config.toml
num_hidden_layers = 10
hidden_size = 256
num_attention_heads = 6
num_key_value_heads = 6
head_dim = 64
intermediate_size = 704
vocab_size = 2048
hidden_act = "swiglu"
norm = "rmsnorm"
norm_place = "pre"
norm_eps = 1e-05
positions = "rope"
rope_theta = 48800.0
rope_fraction = 1.0
qk_norm = true
attn_scale = 0.125
bias = "none"
tie_word_embeddings = false
parallel_block = false
extras = ["capped logits"]
init = "trunc"
init_std_qkv = 0.0313
init_std_o = 0.00572
init_std_up = 0.0313
init_std_down = 0.00422
optimizer = "soap_variant"
learning_rate = 0.00509
beta1 = 0.95
beta2 = 0.99
weight_decay = 0.0
lr_head = 0.0104
max_grad_norm = 2.0
warmup_steps = 129
schedule = "cos"
final_lr_fraction = 0.1
batch_tokens = 65536
max_seq_len = 256
doc_mask = true
train_tokens = 434500000
max_steps = 6630
dataset = "wikipedia_en"
Each number is 500 + 25 x the weight over its row's rms, rounded and kept within 0 to 999. Layers, rows and columns count from 0. Numbers have three digits each. The size before them is the row's rms in percent of the matrix's.

# q: layer 4 attention query, 384x256, rms 0.205, rows 230-255, columns 128-255
# k: layer 4 attention key, 384x256, rms 0.224, rows 230-255, columns 128-255
# v: layer 4 attention value, 384x256, rms 0.235, rows 192-218, columns 128-255
# o: layer 4 attention output (transposed), 384x256, rms 0.205, rows 192-217, columns 128-255
q230 085:530487503510507544427507485485525486518499470543521505510514510491525450533479521535456509512488534530507502502504474493505512505532500503535508513489471509476480552497467507499468461445473506521536479493492464548520560503507505535481458494472480508468517493505532486476505467518516493547527514457502469480561517528514510555525524543504507480504446502514452526485492486467455489515452
k230 048:501501511494487502507521517503487502517507503503428512509444509481512517425512552514526480461481498512459529499514533476493487490563512504514483474487460483537509488527510484483518477523474518524481513494523559497515497490515501457521506500481498500476489528541469477475506475506522512517459508499504482518499507517536474514517514495484525515498490542533514511504509481498487497480527
q231 084:499518482467468447506479570492505511527540525535466514503480499517475447506522514500438482519533491507506514486482529548507508499500523537482480504506496482482504467456483491537541482529492478461503502498487550482536480530541541485491497484504496525492520519497493512506494514502466520507489486478483518493511483492522476480457536525495478507521495515537521489462516525459485475498517
k231 067:477538506502507524506482477499531528510533495526482493480514540483500500531485488465505517501544465513491472528508505534513510519437480496513510515506487526543503525487579504445534494511490515516521482536478495520461534494442495505493468513516531470511470543488504492524473503509478459463500504541497513489488508495504535507530504474524487534480506445457496462549515476507512517485485
q232 099:488476483512531523499501476549476488474465490472538454517516508478543544507495470485546528469498518490477435493553500477508525488483481491511501489510516463532533486499524494510476533495539519491474503500527448496487471469451497510527529480500519489530486525503487491492505547473502497475482506510507482501472498483475525501535472449508475482439508557481508500516509483511533536478496
k232 055:511461502533506439481499516519503485466484510453556511515525470532525506513478462512495498511486506490508479470480498470506486508493510505482524507524529481465484495496437522510474474490485469492500552443515459458520487514515491550519472511507487517508552459479533505485516509482498523513476474494487480489462466482492481491463483527505513484518526516513497523468496555521489495531548
q233 074:507498491501500537454483486487496484528475482471599503474499545459538481525513481481511553493506598523501501521517508524515511503500491474488515514515508543484516536464498509473469493489496446501525497475459467524523546469560498508489458476473486512513499495460489463505473494529449490490497519477501474484534494516466517515535517493475509500504501503486473520505534467504462494471501
k233 075:515470511535524516511519455499474492525473510512464499518462506500481503439518539520507470463490534520470513465494490470492480484590503520558487458506475508515485486553484473508526501520513514489494516484527537543490526485518475456505503523489508471463528499541475489496505514518532503509501554471505474510535514505526505505512492512508466525491494482505504491524503518474501505505483
q234 079:515509475510546506489482497550529515465515503500532472551525505515548492522485435505491546473507493493465479495532491452526480471493505485475495484506493486507518524443523510468490511470512509517446454467528463481519500485459529488500516475502517475503491478533520514512489528471547508521496492507462518502498514503478522499516460460474508470446505538447495507493530484482530529522491
k234 077:483469503526523523508510485507495520494479510511494510516474501507504514480506523498510477474467545487478520409497495462474478497575494498546506492509482522543494501495509479509504529499512500516476532483507517481487546482519480486506473526491502459506521456520497508502533511511524478494482528486515428518485490509494510537510496516504481513466488510533501505520504546510503495529516
q235 110:447442469509505497485509530552498481472481505538505487532490479477489504496509514460530482510465490487507461496530502468476501491513503517502522459537515476510510473465548471568480551524524527480450510484485530451502463508481516520519504509544508530534480490520470481490490541467520517495482513469491510490485487459501471470495513495477461488499485511478517536502498511504554512523534
k235 071:485523504497489454470490515512506447501465497490509500502509482566499529505476438483532507503503483485479520520508470476500478521540524472492529471496483453496470529500476549561469463458468491550508529509516501473517482473480525510524441488477447518474524437468479548468487500485512536469439507478478474478458498505491501476503473504480529497470481512521467549497488515504492495478528
q236 097:534495507493497520449453529496535516522475482556518488488472527503510504471526507517480527517539555543517535519510484494518470492515520509478438504493524534506512476460519500467501489520469472507479444474472535466509528506521493487497519490463522551483505463516493500495504491498518518511498501479521477495568500508512477547496483517460499491528525520525534519504512489469454504501489
k236 075:475515477511513468493510503523478466512457516520486508501506563523515505475491522525517475503513466499486504544481499500496480503507532475505498465503482491460524508548505499480517478511493487503519527465532551516493502507504455470507466551500518476492498519519495521487471499520535478509480539472519521507487547516509543497470470547502485495480479507479523469491489499486495483491553
q237 114:510546529494525496516495509503509507503517500488508509509491477504493497448500517492470518506490482525507495490479509498529500468491493502509530484513489481518490518533481510480483525474497476523437459501555514504517547525502543500490424470486473448456496472539515508536518453512548501528494498510492509515553511484503534475454497524476519510497487479521513510493511500512485464521521
k237 083:467492484501500496521492507514523553507561514542487534504493489527512497529506455489519516533526550467557524482536486525488508495513485433462466512502498524518498539487488543522486512486552524506486498558462494489491504511496500470468484520555477470531459479473477522499526523506506512539506497529529489505515500513454474507512468467511509477495513462519523506524467495495426523463483
q238 118:489444510517489498440521461483509494530491478506515512478504497492503490474521526530518521514516467528528491509523494517506493476523513512531483512492501515523508475543470520531500474522522509509508492508432519493529508514456500510548499515514457456492520482470519504445516486539480505456453463502459472520494517517478479494509507459462530520509532439525471514506501513513500483476492
k238 137:551504524512503472472515500485510511520509493468484503484489429512456482503512472491515490519556536506528511485542469492534496458494488507445501504486495478508522519463472549548495505503529520532514471529484478548497460496466521505481510483537454561487506514496484497492491494504483521475481469520496488502493537507484479493508489462495502484528529455523513514492525468503453504435433
q239 120:464511496486516514484496501468539483481509533540515515453509519524492459508464491434540477522511511469440488488455578467480464509521488499542501533507453499482495515505504466503502490470487529531541496498478520524541492492510473482527535507500535502509506497511495485501456486486522493461463548528531564475465522529515481498490455486510476490525501510532478506496525507521507504472479
k239 156:500532497533518554460510536512521487460493493525462456467509471514478499490509501502529467500490488458471544498461480508486465482494493492527497478504486461468485485487496521488506531473471512542536516514513485545493503487491513507499528543502482486544505515522473475467493491501470507419490540517456524480444518522526529507516494517503514451543539525483486488483512509529492478480462
q240 120:481539509490466519484492470529494463539494494496477500498473447473500526481509477521514482471469485478484510512455529501471549547553547514497459512505469515484552491530476500527482477512509487532481476490478536454477482487523530435503502490488530513482504490529499461562487505506514500463496510524490533499488443475506504492493525502513530566526494526555545492473495544500479467498524
k240 165:491525561496483476460482521549483486531456476519515491448517457531497470497488481527544533503523483489523505532472487528507520500488492494496493481545473509545509515520505493527511483470521528466535474537492552521493505548496492500525510461501507496487536524500498495513487490533528476509502514508506501497473425491525472464494511493497501470555491508536479462502515524540469485516531
q241 105:488457477527453474488532514497496515520540498495500503495466487479496515467508514477513499500475444529498498464548494490524498471481469483506525512499513461489501469482537468525469519510525503509502523489490535455474489499456479490479526498457500477459527493487502508515474508539478495463542511488495489516503518460448465507492497477485472463508509483538499500507515475482503495479510
k241 149:521508472519493486464457529504541477538468487470491464461474510486492451503484509494482455494438490559468466464467481498503457493453540528507496461490501462521521461511506491483494513503490514504492496505493501499471511459468543491442533521520499541476525461540527474500460519512486520472504537498527492501498501511504487513465483494504493455490520542511521484477496475509498512479519
q242 128:488467500477519463458512498497470503495521416483521502514457488506504502503516510506501498485469499491473492473544520499461499473472511475519507476414493490469459470496485512514453557493491539479459473505492503506469472530494540535521525506476472487494511501525501528498504533429501487517531472482538521508494547467496492451487539485524516509492500475522548495499519511481503491503473
k242 179:462463521443517492448506492475482453508518494479539465486474502540479515510527496530524532483526496534467456471478493528476507565487480526539509492465514527544535512529531510484514496497495527501486501516486490498486456481527526452506502475492520496509487503506508510509503506450525530483529478502571496507530532511471518471466511484529524543506461499490523486563523510525492473496516
q243 101:448501530502481488502496485479474490490473543527519493522500449515484517511539524494555462505521494448514432476493502464496487494524532557526530487492461488509467484514481538493503508517488495511436485501476483460505482462472509472501520521521470542497456523519491505494510527562480471521512503483492508524543514515500509509504506559522477539435496497487550470485510478481491496530513
k243 151:471535504502483555497495479496522546471485474560506505498537499545537537545569499458491511544507517500508505515507462452500473545533486504510505529534491515560509491532559522555540540494494561466520503490490532515505505519520465501494498488526489457505499485511510513525465497511466504501483502521531515504535510479492518542476485508484484512493468516537500482484545453506498521532524
q244 110:546520518528474484486491537487485466475475474469484481468522487558535477534521472470481512473453507530480512491507529443510505499558514467481493523534481490489451486546536478467540477459488481489487525502438431527528514512539509519518498531539494488505523464507524462528501512468524459484528478512488529501549513515511492506507493508483492531544503454540467505503514472524509513514504
k244 155:516494518496491514459511497498475456490526531456520484469506486513532493515512524514501485491513486491521533493483509476485486501460524515458513531501487483506488473544497454507511506537478534490486484463484483470513503501518538548484518515514521463522513484535541481484498484550535542500548490499537507494537492509507508496469510509491493539542521460528466558499512446479528519503512
q245 120:508488504488513491498499515499492513464474474490483522535522498521465526500521481465518463453560513472509515489471510477524478483468499490529437525512474480521511494514468494508546524498506517546499507458501508549430486480483481538491457513529499492515495465495533495489488539546482489496490484545499508460495524452496484467481503492527514558561459478474541465520492511490485477496493
k245 171:486497497509530499513521477493474476469470480447512523517495492517492517467513521517472455471550538475475507507471502506456504460502501500448533512511502473489500489507517510519492481480500548543493497490521536518447460498469501489523433493538543498529491530456457452455488498517500488529505503541531493469486496524522456522530510490495510516543515486514510474515499533465467488521491
q246 128:475485486520490496483502485535493485524565502476491478531484477478491472496522496557503522525508471456492477490521537505487537508530496544492541485550548462506530503526514532497532524568497491509515495512515469476516469511517510547513520466486500501502532522512498539458474480439554489488549516511474517484498508503531527501526483542498513546525515480473517512506430493564489514495495
k246 179:517499523522498519482500489488510515536510502528509542532486485472490499432477480478507510550559499494525486456513521491516487495529509502510510470540538504492498510552520541482492484546479491487489541472493487475516536456517502479486535481500487505486543466544508475472525491501505483532521500481487511491453511532488503495507510515496508495529533531507463521481463497543490539528512
q247 105:494538427454468495487481533471454458440514525510485474475493518470512494493491501492475480519501490476493562506539504510498492499507521552530496506504523503471477482464518466495498505519502469490521549496495512502515524489497531484510503435487467499534543483510437482462540508525516517516479496482499455483491483501505518473490456526491521479525502516527486484538529519504466516476458
k247 148:484498457459506482539504472468478476514473474504519505509489467522494513449503470529466479498488511501518557461478469499491521476511554524467492512467518515481526537495469483492461533500485458505496541510502501451483529506529531485523536527477463513550564484554469513487563479537466512503493497507510517498530485493494503463525469521503509510507500495510531507468520531502471524465475
q248 102:489484492457532491488503495485517507495490476507483502541495510504514519490489472502458473516542516469508478477482488529510521505546494547467506497485489445474502497490536490462503484509521472514495528531498501519479432501467512473550467492528501552494495506516504473511492478515529474489498525518471484511510432558512531487531505496511472525482506496510456513518527533477505486484509
k248 149:479553502525469458507504464510515513492484514500505505484500471474485471532509524445526498502508533478504495485498496492460508488527501495484531481470489487479499465484494491452487518474455471513495482467483505482504484492472551504535478468518536463472489483512506508470472468494524483518435494470522481513548497533504509509500488484512518500498559535527456553525510484488496467484491
q249 121:492485497491482486523524522476509477496471474545504496477469498502459505499498551470503487511523474464491520491493516498460516520510517492477459462524542499590509515518467460523477506528528508529497513456474450525530513514485486502512528518519514481491506521485503545515478532482492479507498494471514469469476518529507484484501485487429472467449501495502539533482486462556455482477513
k249 170:545505492481502544530494505487484531450454540546534519490507521520505501499502555497495519503456509494494504418450514484481533436481530520474501490472524494536500551526517492499494451500513516524496505466500446502515508502534517479519529466517480525480464496539496486544466547511494493482510480502527542522512498487494507477519521532508499500531506500521569484520507478502475498463482
q250 123:483512475489545497479497495493488538512503530529515520513474518476502477498520521465508481448525497488461501465522481538522486459526484497503456473470500508519486522526519465502529511526516484521505506548496491434507523489508473495479502441485546551507506498517533508498523556553524494504477539531509495523475546517529542513507535501503530493501530509512496524516456530485480499535516
k250 168:501494476445501529457529456463483535476505477491508541470509496525503481469506505508511523504480544498502482513498494490556502514547470533521568517506514491487540517514525492480515482516527522521483441510500520446473526489479493540517513461472535516486488493497546494459530526487465506463464537487507504506454520515533502513448517512504500509518476539520485455495468480489554504479509
q251 115:563507541490516493511464485527533449496547511465458513509489485502480484473439504473521504498488507517522510511469531485515483495502461510538517498472505503481463512511515542491564485496522496487517493499491566527452478477509493476528469535473476533515523479457521503524502524522513485537467517496495445508517516528472510506497487496523466508492492490492478507438462517564465493502502
k251 160:499501545547513482502505518513505512497511501497496511523512495495497521497502578529497496507511483516506552522491519507500439496493502482504539491496537528509505500534542517511521497463509466487479502479485518489464482514500512516542439546522495506496512503533472518481507480528474496523474522520513519522493528501471520514497508547506531502458517512495544484455503504531475505531505
q252 120:494507522512476478510505479494506491539513437491531524498484512510477536468451474491493492503500479515517461505490509522514542501527499476590482487480489507504506479475490521555513531487499518489537492473499500509503496514521487482500508505494511467542502534536472466478505494514472507459568465483435507471535507510505469491455493536486502464498532461478512515544481508546540507496523
k252 168:512466503502493542529545478462481517492472498496518544487492463543475509507497484531521463475504506500509515492495504498530497524496496504518496483517506498527521505479529558526529509472521537474515527482473470482508538490513451496446545483520517482582517487514516474537491450529526463450481469521461478513495497477493470529480529535559533477501526494501499487569486525527494450490473
q253 098:505486542519505497492498482530484557514506498479524483520526521514474500460502501511544510501509499467502525481480502499515512507477511488497513486513531497509465484472521503483475493474495504495526453526485492502480479456514470500516580489538510497480460457514477488527509548545537474475490493510519544497506482491489498535497480461463495529515503515526545476526509501513550485498541
k253 145:507527493536507506481470466512500516534480506481496485542517512510476497473525508521516491524474468464538516508507513496479521464456510482525544459505508493504522503507514491486527486536499508506457475527486489496491502459486504496500534543484541428443506513449515538502517516504492527461511529497526497478490497502491530514534513469514462523519506480481508525525518557502497465474481
q254 111:486501495483439498446517467470530508495469504488499483457511516531501510493481498456544493507485541524516518482470502507546519490497475448459540493483482539506547557475505509471502515485517443560513506496532453481481492537501505496479508545496488474475499479498479487496524485478511516496481509488544484499492498513499489478499475533451509528481538476508558508523493495523488505467515
k254 161:514494515497492491483493547500536494543498512503501487508552474560480538510508486474509516511509533529451461467497454486540556485493535473506487469500494521511527510497502519439468508511532437529550490539536516505495513441464514510506462508557506471524504489503494490499476475520500479479483479523561524491516459476583505494534478538471504492515523507497486543501482509556531470466516
q255 104:509500482444500479507512492517514482530532479476497470507564486478513517506461513526485544532470495486454507527468557526505469529479516491506491520454480508522531500533483493587541474542509493473474473472491485527458509527503491474522489446500484495493526506540533493521468486486491511481467503482490479498477503479509534497521462533549517464504495512474458513467492495477480487528517
k255 146:517485494448514482471565515525521472515510474492525519527517518536515498512463531480493505497512457524523528515519510514486528501507506500496476459477527507506481491492455527535493476507504471487489505498509483542489491493494494482495467479541522505522510487493508479503483505496505533531467495503535504516489545456574513469491458506529510475495484494472535520476509464478525490561541
v192 135:522473506521514539527475480454506479524509513486483529494478535513505484501508497521515508527514506512524505535500541540476505465481476501534480535475504483529471479512524527545481444477522502507511482515540533514522512530510526530496542582523482514491487506515493458546521503488484489557493555498534513525513483532481516515520510510525477502531552512484497505499491522492536537499492
o192 129:528540483479465483500542506504496514505464497507507506480470490507472476501508500556496503473527515478487528502510515516522472508548546501526507510540483549505543541501481473485546502510464500499480480521481523458490499472527504473491495563504506469441479561484509542482484511511470507505491476483466487482494550469520475497514469474489496509458473502456495540479494487470554436528456
v193 141:509496526513475545504475479486536498501488499531518508467515517533472470535462502498442462523509504502508465489527476513482506545480506495587481522458469497544507487517512466487518520491483483505448539461523549501508514428524503511492473490535479506523485556470480515467490487518467522508496498511506511490522507486501481468478462447529502495512485451526481491503500472518537518540488
o193 128:470476526489491488504549477482530491506490483495499493490511500512523490477495513455517533503484482487549495513503541515477511491508514529466473498509535490509505460486483494532474481509467487462493498461480502516458465507516554447509491518503529496463461468449503528493505489478473459517511516539526515529506497489493504478516527533514469517504478502512516525518530501513492477501491
v194 133:545498521461491501477438495487503534492521474495509528506496468474561526493456520488577513522470519527516483488506517459471492509485507504507504491542524473465487467513527500512536495513510532501490493501546487521513493508527519519458539536536512518520499521468516488492506491487526502555505487539535492502474512528518540465501498463518477509447487505506498476521523501487508513475429
o194 126:495498496492493517499523486498492502529497503517504505479532505464515526498518450460473478452528495445521524502484496501503530505543435487517521497502443469563472509495488524504513487499444484506499490506512483507499504451443507513519510543488540472496453527468530472494467481511495532467516489497498520466532511533506499468514439492513441486494526536528493520485462467539510517483518
v195 139:468519482502439515484516488460524535517494504501494527502535484443504510490501489482476500459535497496473506506503539529529522485435548499544502499521502497503478501494465503457458475499502517459522536532462498489514517478536512551508504523500503497469478501444448491472479481508532509504502502509452488515514530482547458499431453492485470464513502509534511499491487507487514532489529
o195 131:474480510481450482485533518484474483494471541507515479498514524489498501513533550499498505492514474460523455473486483519500524528521496475468474510507467495488530526487548528475526523503492479488532513489498536535478520486521457476504540472534484492513502497503497484512515485494454464483506511509464463484485466525470513498562505494542502472505549474524485500511468469489506475478480
v196 136:503486524522497517474489453519490486496474485497490507547540473491535486504466471526486482433513509495479479525496444521455510546468489500504457481485515528522489492538540508463484488517460505479488529493520474481540518487469481485443521527479526490496539533539470479485493466499478536508544441494509543494501501520485562537499534532527511518495520487461531479508518497510507509547487
o196 126:504539490489522505466475524459529520486454470497490519455493493505520468534473536500576511508513542508493551492515509513533477540510471500486510524508542519495505462501488485473532513554531526478540488502480569465507515455502492530518476489493495524467538515480511498515482470513505508493540488545477503490499516524521507484481472475487481504497537531557504518501509507519445529545505
v197 146:470495491467513522506471486502512512514510485515429491511499490530474513524458490516492536497485536516535531531529488460504491508477503510497492494509511512476517446495504463489496495474509537523518530442491518516527508476535527490512482482499501497453507455510472495491508489522520515504536503534480513478493499563509490500496526499479522491534496509505479519441499481479527485524536
o197 133:537475503506485458507500509526552474502520451496544482495484527493536489487532467457558474459471468486506477465506500530473504513490472506446480562436527524552501521512509506464505500483471502487524476510454555470479512545454494497481492499526468487532546551507499493509535517496483524498498500493539480512500506486467511522502504530495514483474530510518503504543461549524509521501494
v198 143:520500496508506504510488508519515514556507459497444475525566522527508495437515468514476493464479523448489523506527487490441503471497531450539513488480491476491547486526476515514493531527497510494463513487482471506498480536508483542512488523481507527473479465453545522501513522458543490508506535534509485522513533492473514495499510541498529511484532503516488535476493497469521491507519
o198 135:530511487478510491490481523486459472509507489490491506498483483497482547522513463449481553487525528495525529485518519544500499533552506520493501468501503479505434487471562491504488483503539477515520466552478504446502487523550523479492512526482474510510539486497514482495452544485492520453511485501490490446498487513464506499522478520501494478515493490506498491539461466505501490489514
v199 137:508525502470465530507499512470529499502505509472499517526525506495535485505467539478554485457491529516501507498527508504512470498508465476553481490484460494497501478534472530497478487483511504470530527468466502515522466505518502469505497505511525498482503515505471492533466494477531481472520485516507508460495497531540474485497524481514483524506542511510494482506495504447517523514518
o199 129:506481452537516471512463499457519487492486512473490509524479512533508480478530444520498511528518477483483531501457473499513506499479463489476490526516504475471488506517510521526507465507452516498500475512520502495476549470476474527505518483449491463485523506454517473508504487494485498509462467520506504472497508533498495516529468478520446569486492507524507484499510482532516491473517
v200 133:480516519486517501493447508497494538480523479501492539455511497528469531489503503471457519538477481504493478482526511507448539510483512483471446482459496490485521494487502470522539454475536477488502518499476513530483495525511560554454498470513491505469479477454446459488508545534502490497518528589499480548507494466459496490520484511513474525519503522486531471554481519509537516453564
o200 129:482451508514501480471523557502532492475517516487510508502514522480498495472528486503495529516506493466500537486511477493492542497515505481528452504521453509483487475504452515488493591501490547560485505487514549492504468526439449499472473525472485516514517489516521520530494570429498517454516473545505514485530487521564504513549518498501488500503514499488507525513517501485497457495519
v201 142:477456485525530489487483474525470474511478510514526486478517510482486469516495531505429531519519529522447554528536457483530515488520462496512517526533481478487483483496565473514474531512467479506529462474512493512529531512509552522484514517505550510502522509470467532498491448487485524511514479460521503470488530487497502505481512511540510457525477540554539500503480497504463483500491
o201 135:436566559459455449522492504520469493498490509498451518437493561484528494461525462463533527502489544501501504500446497510496530512476526514479513492535501496509500497506486537492517487503561519521516500513496521473492500477439476492486474493534488519529496511496518467497499549502486510497498502544481490525454483514478470492495487508528495525570462513493517516513526470519517553518474
v202 139:474451535497439498538517556496522469485498496510501472497474502545500451473529461524517503506506468483512499506497476475504502459537488493453498497499503487551480473473485456498460489517502503509449525514509516514507485438512511524502511506474477465471523548480500469516533498521482523516511473480472491480480500527493496500507474518481525483463517511534506493462484494486514504453478
o202 131:526532505514488499474509478516478504506474493457538475524513491502554475468524532479499540436498513537488503490516476479519497495528486444516494539481472533456506531529526458496529506465492458491484492481519500513502517516478513484500544454436503495514515466530517424504501495469531490517492451523516504547506519492526490493510502493480488468514478473459527500519480510545461475510533
v203 137:503443488472504510557492479460537523527503486520483450493502496528488531502477546506504501519511494489483465506501454517483463466468484532513434533508535503441509472535483493519482516478516485546490489548534530458528498512483469498466519510462497509550541494520473496523508499511486469482431511471507485530463531504499517450490500486468526533519484493509512502544530506512501491509483
o203 129:510488517541558478494487539546465466471487492509493540529529494504473441470487478458494546501493491504464541458530493487474461510561495494539514452519465513546501519511487499485452486495482502515475503475477512516491503588516507483519483461509477470484457486520521532494513500516526504516505482530485510479520479518495499516492485516503487488469498513518486489491464511466503492499507
v204 136:479548507473489479514542510503517504525508513524479463509527434493502458533541509523476509537462532498504523499460502534517488495484474551521487485524496546492475556504531508495534507501515523501517513511560475478490461511452496476458504495429500496499481517518513465499505521536490446481505503546541464467504529499493481532551485474515491500530522534495519498490506515498476505466473
o204 125:499511512490533516502498487508504476523511459504486495503481506514519481436487526484505504538491488513516477494561518487471505539561518503504495471508506504460489499507491555474527513529486492519486495511527466487531498481518490475535501525539439496526528484451493470522473491553484487493466482468530506497534522534516508529454481473462554480491504531510510495508491472511511504506490
v205 142:504440487542470452486546542464517506453522501503506507479455474480524471470506481459501505470480503493510478482474486522509483525496466493520501520521457533487523502540495472522529501501515471502545503477504510481510464496528498461469489520463532463493534491455507503496481517514497537496496521515532496501537500490493487495519501467508518487445481432559524482504476505490540472473493
o205 137:522516515540473507489530470488519517467485507518490514504531539494523474529514495491519495524506499474478517539540514500524470492525493507471486490520515465523522469511472479495487511474522491507455547556491546503462528519519464503550477477534491501475514486492530534512443468465490464506512496478480503463481492536515550496488455514522445526507460501509487500522462476553523505507501
v206 138:528460495524537507524494513476506488504522503492497508474458497497488512542503497495499483463522502512488540529508439499525533515497507498543476498556551481465445488497532465488488488523527514514554511518517518535531514467542522489499510499478529481545459496491524518474474484498481480538539496511542500535511489505540491498502480506493496535522520534514485495476544536532510505519497
o206 131:517501489518466520487495482465465514498498516498466465478473506512527472486455513474518510520492471491512493486540491478520508480494513520530484482494511512533516517465490488553480504471419514472500494448520535497498484471411493488544521463470483527505475537530497503502509525532541580498464495500485473470508506502510478504529497489489491489482434511509492481467492509476544506534483
v207 141:481510558502510507490540456502482427483505491532539479476534487499522455516477522505492461520448500535539462493494476526524459479476500510463478487453489484456515536497495532515480575556480481471457493522464487514498516492482455530508503550458538490547476491479533485485479512483515515539515510492500504519462524467525499541489479516517514530515480515501441488505501500503473504476487
o207 133:475513462497465493518480474523448511492462541469500505462498479476470510541515522427438500534520454472512535518518491497509528504506513483456522494581506530510479512469483466505534489496521560513505545481500484458541496503494501477509477507548454503466521506504470511491527524516495500494482489458507481521493490509494504491494503531486515500528488477506522528499505506507429515510500
v208 130:525503511507587497517475564468510491498516549490481433519479482523490532484565518500569480485545480463501504522529489524538481500495499493509484531490506500470443528543511506475491470534506520455510493536441494473508511499501503478484504500499481551479520477497519498511526496466458522509484519509504474520509521506504442496509499494498502494542494479508467474480471481493515460487545
o208 133:517486472532485507512489482496505510524481482497469506525470486468526451482444517539418483482511506493513499489515523495491509574468497490507455455476510483485523492522504496529508486519446464506503533521487484526487464481495475509517476497522512504589462507498527533499487495484467502508502498531523461490553542493523494536508466527465542504446509499470490481505520504494499524491511
v209 138:502479488500458496519477501524493497477493517515489549469505471486502507513475513493474497512467496472444521470489480514531482503531497468520490513498498498505483456481540471509496464479465503482478477564528492498441485485535497517542501539509485508539479554538522477453517473485528469481479554501502489473539486507471504497504425537516508471500475514484490478521497514484512504476541
o209 134:498523513513558500520539512504469526513534485516493495508500458486514487496532498500560510522494500495492501494474499522500493491499452515476496515573463509519511490510485536502475498513503453475539486514472440474489490481524497487461477506501497487489535439447497544539539480523486501527533518486501496491524470513502485518519436499559500489517520453474522539500486475487491507510507
v210 137:520483497509496471458469492498483477481488512516471541519521492488512447471539490542455494448487503475473484535517528486547507511515502475476525535492475477489490491486539523496504493522543521515485512499531489507485508500519531519516477491479541456523550475483466496513509511438496497514498460456478494501507489475467574448517496513436540499514450508501486516492493486491478451492497
o210 127:433447528498494507559503538480513461534559494489464477510531481505485488470478538456503516527472497492538521537502500486520526535461500484496521512459481478456492474496530490545540500522486474477473530516525536489540470518536474470476500499471486478473519502511490502445488488505521555458501456506499513469530478487522513517471518542541507499505493495467520479506492474517526522511475
v211 131:504450470513503489448562502456531530480556517489493487486537506498480552487459483446506511485531523500509503481493487473512511491492481481498489520494481522481505499503562478517495476484520494521508433443521480516483513520539502484496519473491501513501440564503543522523528530546480499543487489480495474514524532553490480468499529511484526502532467528476477527501487472496495513428502
o211 126:531508513518486515535522515492519487522499482517498520469528533480464488448460476529491526519485514552475500486473503550459551483462473479578489481516514475530435539496524500535479543541501501492516535516506528506514488465458505516510488510521474476459512485532471517471501503441524546498515525536484472502453517508481535492484466530545482488479487461493499478482519553485458520520453
v212 149:500506506484521468501473453506513481489512437476523501461492492499497514490446534514487530455476504517516458457534499465483460496527509494506515522478450528496495525502500583504495449471464485461514510564454507454475501466499516483489501445428523504525462514460474463517481531503482527508531522450516531498525501531489486531494480514493494497452507524530535474504523497485528502485519
o212 139:472503530542480505521478512535482470512440542523483502481521478521462458484515490461493453456498497479456522494476517516518556500464496510483490517511482482460529459451541519519461515552484520545515501490523494487506523487506504467489479519531508517480496471509538507497534482508481491512509469523474532518495528496489494507506516499497481469506462486484515483546498496508485553498519
v213 133:516473484527463519469504491546514490462570462494472481468485511558515454497486511486456499477512488503530490486493519498502511457499499567544495490534503489531516512506458490487554496498526491485521491475537479502492447492499542524505510504495462527486510483500450510521519521470489451524507471463491473475540499481490494544516495495493478463521497509532562460536519478482515505500500
o213 127:516553485476488545488490491479453526507460478488498496512529470506509502491499493511525509448487454511499526515467485487490479532530523492499477508475465496513495546485489545506495515498519545545469481472505435498472471504480502493467457513496480500478522529468518463512467445496485507456465504523522450491509508507533488542517468479535483540509511506468469470486518505546546500475534
v214 127:457506495491539513514551502523590562514515481481494445514482526496498501546505490565516498498481471514485514522493513516461530490525501485474489495506482458493476520488513458505472511505483523523481498494542486495483490491523512533547525489507546512510482496478490499470481479451511496436530474534504463489511520446544506498492491490498480503536525485514505534511481497511469504502513
o214 125:517511544487495475485473551503457465489479472529523533498491496521465518508500492528486526482481487499503479482530488499498485524542510485507525467464568515454517483528511578466466464505457486487496475494497473555517506475512483468482511519445493519525524453513523516547508496505465512508530512487493494507473471515511477467552517448511511502495499498510495505518502489515479507529486
v215 139:560470482489519541518507517523524514526494516517548492512502441507514527456553460507446510493485486528513481488477506474494514493471507506457512500527510498508483499485518496465494485488497477484525548505498491459527496448468528497463521524479496523510492520503487484472493547465521476488509534486486544501478550495469478506521504471504507506500496482502507467493506460519491529502529
o215 135:446544543504510481487520463491485505493481518472515541520580541520556500525484538480483496479462448454483510509487481487503466518470448511559455532480481486466508479489481510513468495494535447550485480525483491505537507570527528526492504531458462477508475515478514512517510496503475520498516519511501450538471517482470499505524473477514501542509514523506522516508508480513520486505477
v216 134:517473494512513496521522542544529491500472503522554522516483468500461530494486450474492513547499479470504501512526531501515501482525451508498511477498472484496512474520494497483511469450496527460471470507480492518461501508454474466511516521520487469469522512477492492433443479483568507475507479488508517499498530527469474483433516536484506534506464542510480495535506482507503496451525
o216 123:477508481476507511486475470483513467525539465517505508523543530469492490555490502511506551466476481493517549503486487466512504476485523529455467506525484554492521525506541514508542498495526446465510482493533475487543503553510501526520500504468519516539480481509493492513532501469519497536481475513500500492483523498544500513527532494511483514489504493538487538495497493492473528509484
v217 139:472518513529536517515477493546530511508496491511516444484524508525459493494558479502468484495495502501494521486519507466559527544551507547547524594529480465447490499469502541469503452531486503521526486498456500515474488518507477496521497521502543500515519490524454461532477495514503507541527487515498505477528525472511510538521519532516477490463439489491529536516490498512503525493481
o217 129:492468506467522542500456504452444469497497513516499460511510556454488498500502521517553476556498507513516467537497493512469543504524500511495481478495520491530554536464498526495516478507483482474498489463550481508491509511518509474480454514486497513479466505543502502461508513462492491485496529460514530529436492529476488515520512483475530525486515534498521455522484510516527503538497
v218 136:501495521505480443480511479444478521439541480498489498511497468522568499535506499457531528504454495521548495540525506489460532511511476474528496481506488508465517533487462499509499516514516511489513507537504514488501506470526506538534514469506513505483512499531522526522492478509461474485491478490486479480542478478480473514510508532516535493509504515490494487481492527492503501508496